config = dict(
    hidden_size=320,
    hidden_act='tanh_gelu',
    qk_norm=False,
    init_std_o=0.00306,
    init_std_up=0.0173,
    lr_head=0.00644,
)
Each number is 200 + 20 x the weight over its row's rms, rounded and kept within 0 to 999. Layers, rows and columns count from 0. The size before them is the row's rms in percent of the matrix's.

# down: layer 9 MLP down (transposed), 1280x320, rms 0.0634, rows 416-425, columns 0-159
# up: layer 9 MLP up, 1280x320, rms 0.068, rows 417-426, columns 0-159
down416,083,195,209,206,159,226,191,202,197,161,200,214,247,197,178,188,199,201,197,200,186,214,171,224,202,193,165,208,179,205,194,223,195,184,191,216,202,177,198,198,198,192,192,166,223,201,242,187,221,176,227,214,149,200,159,181,186,187,209,196,209,190,163,172,189,191,213,203,205,176,214,198,193,185,188,202,211,215,202,186,168,210,226,225,224,181,231,139,208,209,206,197,191,202,200,223,192,177,209,177,215,220,182,239,174,205,181,222,183,200,206,184,190,203,188,191,208,207,218,207,187,189,182,189,200,194,200,229,211,196,204,225,264,201,186,219,206,203,152,181,187,175,222,193,197,216,194,216,174,215,201,213,172,179,198,214,210,211,162,192,200
up417,104,233,221,168,221,208,206,196,223,204,200,186,213,201,212,166,182,192,198,165,231,170,204,189,234,231,188,191,208,172,179,210,208,195,190,182,200,214,235,177,190,163,181,211,229,241,206,182,173,154,187,192,207,183,181,176,185,194,182,220,202,163,220,201,187,224,197,198,204,215,193,201,193,229,211,191,211,204,222,211,193,198,177,221,238,202,209,180,208,221,230,173,190,216,209,186,188,195,223,225,210,193,210,175,183,214,199,184,166,230,195,213,200,214,216,202,187,194,208,186,219,197,186,218,229,207,204,179,190,222,168,184,224,214,192,208,219,199,214,186,200,233,185,211,199,189,157,185,227,225,187,206,174,197,197,196,197,189,240,185,195
down417,109,189,184,208,199,209,180,200,204,206,204,214,231,189,225,200,208,232,212,215,164,200,177,192,214,164,216,192,202,193,195,181,204,221,210,175,229,186,201,189,194,177,184,210,221,175,209,241,186,242,182,239,171,200,176,178,177,199,222,219,195,210,219,207,246,193,222,214,181,194,199,166,207,177,226,162,206,193,201,207,167,212,190,181,212,196,166,203,208,218,215,188,155,202,205,201,216,187,186,207,197,199,219,219,192,197,207,225,224,203,197,202,185,193,220,226,203,223,216,212,168,169,226,224,172,248,197,226,197,214,153,186,183,194,198,183,187,174,173,203,195,189,207,197,190,214,176,195,164,240,161,253,213,200,185,193,196,210,214,202,210
up418,102,202,213,212,198,209,180,214,227,194,206,203,184,217,186,202,196,210,175,204,204,175,223,208,202,206,215,200,211,204,206,204,185,189,230,204,189,198,210,217,194,208,188,221,182,234,199,226,208,185,217,210,192,196,182,153,217,216,189,192,242,186,195,199,180,199,187,233,201,237,231,158,197,242,186,176,190,189,207,213,216,220,167,207,201,212,241,214,216,230,186,179,202,205,167,210,200,187,214,187,182,188,197,213,199,172,202,179,182,203,198,252,188,203,205,199,182,224,225,200,175,212,156,220,219,212,224,208,172,209,232,199,220,217,153,214,236,200,205,195,139,193,156,199,216,174,163,208,199,180,218,232,194,203,200,191,220,199,213,216,213
down418,104,208,211,192,179,190,222,161,190,217,187,184,200,207,219,183,183,128,213,173,192,177,218,182,212,211,196,194,216,206,196,188,196,229,214,192,173,209,226,216,212,208,201,191,159,171,230,202,180,191,168,211,183,143,212,181,223,190,202,191,195,207,183,233,180,176,218,169,195,253,213,196,198,246,200,186,200,211,192,173,226,208,220,196,182,193,144,162,191,191,209,192,203,208,190,194,236,190,216,198,208,191,181,220,205,199,205,185,183,191,188,183,208,195,185,206,183,222,196,205,182,181,204,185,207,198,195,197,200,167,183,137,196,205,192,213,203,204,225,182,214,185,278,200,208,232,166,214,191,183,152,220,200,195,219,186,198,158,213,182,165
up419,098,200,183,201,180,202,185,164,196,192,168,188,214,197,244,190,195,228,212,224,189,167,227,203,196,200,177,208,219,208,181,206,250,203,212,202,194,190,215,212,201,177,180,218,198,204,163,189,194,199,184,228,203,214,201,202,217,174,190,203,210,223,198,207,181,220,197,182,189,224,175,209,204,207,166,221,211,241,216,168,163,204,207,218,173,212,195,207,177,209,233,214,204,191,226,224,230,225,185,210,211,192,163,232,196,205,159,184,178,204,170,214,204,165,162,181,187,178,185,197,249,239,184,217,176,202,204,176,215,212,190,159,190,187,214,195,177,243,207,203,216,200,189,185,197,199,197,171,210,202,173,182,203,166,188,162,221,227,214,207,173
down419,092,219,187,193,223,201,243,198,198,191,220,174,182,201,189,218,217,161,188,184,230,234,191,214,221,206,202,192,213,188,193,196,182,199,202,225,173,208,245,203,234,224,189,213,205,210,232,215,184,219,192,203,221,197,208,215,192,223,191,210,195,170,202,201,213,142,224,221,210,178,170,226,244,204,191,193,200,188,203,214,230,171,190,198,238,222,185,186,202,216,197,192,210,192,193,198,211,175,185,191,195,200,221,210,193,185,215,210,206,222,234,241,233,209,207,166,189,224,202,191,212,188,201,174,234,200,210,228,200,196,230,171,185,191,201,189,236,206,232,176,203,189,170,170,208,242,194,182,182,151,221,158,201,217,216,178,221,209,196,196,221
up420,106,227,202,189,206,211,178,196,208,219,214,212,228,207,219,171,195,203,245,206,217,203,242,171,196,198,183,208,197,177,206,197,222,197,207,166,171,219,238,201,196,232,218,179,191,187,177,193,219,206,222,204,221,212,191,181,203,208,202,165,189,237,225,208,200,189,196,216,206,195,190,198,177,231,214,186,199,215,216,224,198,272,155,176,225,234,205,202,199,225,194,183,183,201,169,193,168,208,219,216,171,168,213,200,203,198,167,215,196,214,167,187,202,228,195,219,209,177,178,229,191,179,186,216,197,167,207,171,207,248,227,195,204,191,195,219,190,199,213,217,216,199,201,212,213,155,204,174,194,235,183,175,182,202,203,182,225,218,218,229,202
down420,098,207,165,213,201,190,163,187,195,136,205,223,216,219,195,194,177,214,184,191,208,230,198,227,191,223,210,226,199,180,174,207,193,238,163,209,192,212,191,199,211,199,208,178,193,185,178,210,178,211,199,184,193,223,218,204,220,168,200,231,190,183,217,216,214,200,221,192,226,182,196,206,248,221,215,193,201,182,195,194,191,146,187,198,217,184,212,207,192,181,162,196,201,158,224,215,240,200,199,200,198,206,221,200,224,226,193,196,178,180,213,205,209,193,216,202,206,164,237,224,224,215,182,208,227,163,185,230,194,170,201,202,185,229,192,166,207,217,230,240,214,214,165,143,215,213,240,179,229,185,209,185,194,197,168,233,176,226,197,221,205
up421,096,199,235,193,209,182,185,192,207,205,166,205,179,223,194,201,159,231,214,185,225,185,249,200,215,239,212,224,213,226,226,201,207,217,200,198,205,152,179,208,205,196,175,216,211,191,157,200,176,187,184,180,185,191,194,193,209,199,178,189,197,217,233,204,217,239,221,188,185,207,215,193,164,200,222,253,178,222,212,189,208,255,179,196,184,169,205,213,211,199,215,221,199,184,199,260,211,212,186,189,180,182,237,209,210,234,149,195,193,208,186,189,190,183,214,203,208,187,198,177,193,181,185,193,188,197,173,185,211,232,217,210,231,213,199,245,198,181,229,225,170,199,187,207,226,182,205,155,195,188,181,191,161,235,149,207,193,195,165,191,188
down421,099,233,164,179,185,225,201,176,185,228,207,234,212,212,248,179,194,170,185,200,210,202,211,225,212,193,187,207,205,203,208,216,194,213,183,193,211,196,192,202,180,238,182,172,195,194,210,214,159,193,232,203,210,167,228,210,184,199,167,227,241,212,228,172,220,221,212,182,166,213,231,201,231,225,184,208,194,211,202,197,217,195,191,232,206,187,203,191,213,193,205,209,168,176,167,224,168,203,209,204,200,233,207,173,232,228,180,209,204,203,191,201,204,216,190,174,190,191,200,171,191,179,194,182,238,189,179,211,237,215,181,202,195,207,181,189,212,183,193,223,180,227,220,175,183,221,199,198,189,224,233,171,179,176,226,201,233,211,160,196,211
up422,104,203,190,204,189,231,181,193,198,187,196,192,190,192,222,203,189,234,233,198,217,161,216,219,199,201,175,194,205,204,214,188,185,182,208,178,184,226,190,210,225,193,221,223,186,215,180,199,197,160,208,181,211,232,147,192,209,166,206,208,199,210,207,203,184,217,189,242,160,180,191,176,214,183,194,201,210,198,217,208,201,202,183,250,209,204,211,229,218,200,188,212,212,214,189,224,202,228,237,152,193,216,199,184,225,174,195,211,159,227,195,196,186,181,178,202,222,187,202,252,198,206,169,205,208,181,214,218,195,222,207,201,225,211,176,202,175,225,203,230,178,210,170,198,211,237,215,203,214,214,180,250,205,170,161,155,206,227,173,209,210
down422,144,199,232,202,205,212,247,220,223,216,218,180,228,197,181,220,187,167,184,183,176,211,187,174,198,189,210,201,217,184,193,209,188,218,187,213,232,180,222,190,182,191,193,189,198,190,210,209,192,182,192,206,216,190,219,251,185,239,170,199,210,168,190,191,242,191,194,196,217,204,204,196,216,211,186,180,169,189,199,201,215,191,184,153,191,185,189,241,196,221,182,221,181,168,198,188,167,180,197,222,186,195,185,192,208,230,211,168,187,167,209,199,233,219,198,206,175,244,181,190,221,210,217,186,177,204,205,176,189,193,182,209,199,211,247,184,236,205,212,213,223,211,191,178,206,186,195,195,163,172,218,190,172,195,222,243,185,169,235,198,224
up423,094,198,214,211,172,189,174,202,238,183,187,154,211,194,192,192,232,238,226,253,190,202,200,194,239,166,199,221,167,229,184,202,189,180,237,183,227,168,202,182,224,202,202,175,221,219,192,203,180,211,198,184,246,249,209,207,209,202,236,180,194,189,230,231,191,202,192,190,166,196,192,177,210,194,179,210,208,205,206,228,216,177,180,215,213,189,181,223,236,211,181,229,226,180,219,218,209,166,204,175,189,213,192,220,242,192,214,192,192,198,147,229,222,204,174,227,199,194,167,205,196,216,192,213,173,180,207,172,215,193,183,181,174,196,208,188,183,215,181,213,225,183,191,217,207,225,176,214,201,215,203,203,211,215,185,182,185,205,187,181,169
down423,100,180,186,197,236,207,204,226,206,193,200,203,225,200,181,180,194,172,167,208,192,185,190,236,217,231,201,202,238,183,196,186,194,192,161,200,218,208,226,199,232,221,199,211,182,157,247,216,208,197,196,191,192,138,195,163,202,223,184,227,205,207,217,193,225,172,200,180,216,217,202,186,219,182,230,176,193,213,198,207,195,189,202,188,205,183,205,221,197,238,180,185,178,209,184,194,177,195,209,204,187,216,231,189,189,216,202,222,206,238,194,204,184,210,214,191,206,207,182,159,203,195,212,210,200,169,221,209,196,205,204,202,165,193,201,171,205,210,179,206,188,210,200,234,196,200,190,183,195,188,233,188,211,169,205,220,227,191,227,212,168
up424,090,203,186,196,187,220,199,183,204,193,212,173,218,177,227,179,209,212,223,232,180,195,214,152,203,216,173,203,190,203,247,208,205,191,188,212,204,258,178,206,235,219,201,199,191,219,206,225,201,184,167,214,229,226,203,189,245,191,191,206,203,201,182,207,173,194,199,197,197,233,216,198,252,180,227,190,185,213,193,192,220,216,198,211,231,236,157,213,194,196,217,210,227,212,172,189,210,217,218,180,185,208,156,249,200,188,179,196,183,195,196,197,193,212,183,171,206,185,188,214,198,227,207,196,214,208,228,193,197,188,176,188,182,230,202,164,164,213,180,200,168,169,238,167,215,199,179,223,224,207,194,174,188,178,189,188,222,211,186,238,218
down424,090,170,198,195,212,205,182,178,168,196,150,202,180,223,203,201,187,218,187,196,196,181,155,223,170,214,201,221,193,188,193,204,222,170,206,179,175,201,185,206,208,210,217,175,190,169,185,189,199,194,180,194,211,174,153,222,195,210,225,206,204,234,191,210,206,224,235,218,216,224,195,223,228,196,187,177,202,149,241,201,184,175,188,225,171,204,210,193,224,209,192,178,218,218,236,225,204,212,204,189,242,198,153,155,205,206,242,158,224,169,211,165,181,188,226,190,191,219,223,190,205,209,167,166,188,214,176,232,230,198,202,215,214,177,198,229,200,219,185,200,227,212,177,207,214,181,202,174,208,204,190,204,221,192,218,194,197,180,222,196,229
up425,102,210,204,216,190,183,172,168,204,168,190,209,183,197,217,194,223,233,178,228,217,177,197,210,221,201,227,211,210,206,189,211,181,183,207,174,196,214,185,199,181,172,242,262,193,219,208,177,200,223,196,191,200,197,164,204,202,174,219,238,190,195,211,201,176,190,192,179,188,221,237,209,232,169,172,239,233,222,204,181,207,205,123,205,239,180,184,216,231,168,183,188,207,190,175,223,216,185,191,164,224,188,218,183,213,195,199,209,195,223,195,203,201,182,206,215,189,167,192,212,224,210,193,220,185,194,180,207,191,200,198,168,228,224,138,232,215,216,216,175,197,194,176,188,204,196,210,201,214,183,167,211,182,153,189,180,189,201,203,179,237
down425,103,189,209,181,206,151,188,195,156,203,155,229,189,240,198,188,197,230,167,186,225,198,219,188,189,237,187,182,209,232,205,235,223,202,195,204,208,222,232,220,250,223,196,214,196,203,211,234,213,203,209,219,200,168,179,209,227,203,222,202,242,192,192,178,210,194,205,223,206,181,196,211,197,182,162,182,193,187,202,195,193,201,186,231,214,238,198,204,176,211,212,197,217,196,215,169,185,216,178,201,234,217,216,207,160,196,208,234,203,196,189,208,218,183,184,218,174,161,206,174,207,213,148,215,217,188,192,171,246,194,223,219,214,231,187,195,163,213,216,204,200,196,192,169,236,191,218,203,210,201,169,208,223,218,164,178,218,184,195,225,205
up426,109,206,210,189,178,178,196,198,230,193,178,175,190,214,181,182,173,197,222,221,182,194,244,213,219,222,187,187,222,215,208,191,175,206,179,158,221,229,185,191,206,205,190,203,190,222,192,179,218,178,207,220,217,167,231,223,186,195,238,176,201,203,215,256,189,206,184,210,182,215,204,200,176,204,202,190,202,190,196,199,195,217,184,236,214,195,207,242,201,227,193,190,157,179,179,235,223,207,207,159,201,183,148,202,203,188,212,209,236,227,170,193,189,209,164,196,165,211,221,198,228,214,209,214,188,182,224,189,202,186,208,206,187,215,165,200,211,214,189,219,229,235,187,181,227,244,187,173,178,243,207,247,188,155,188,206,179,220,203,212,192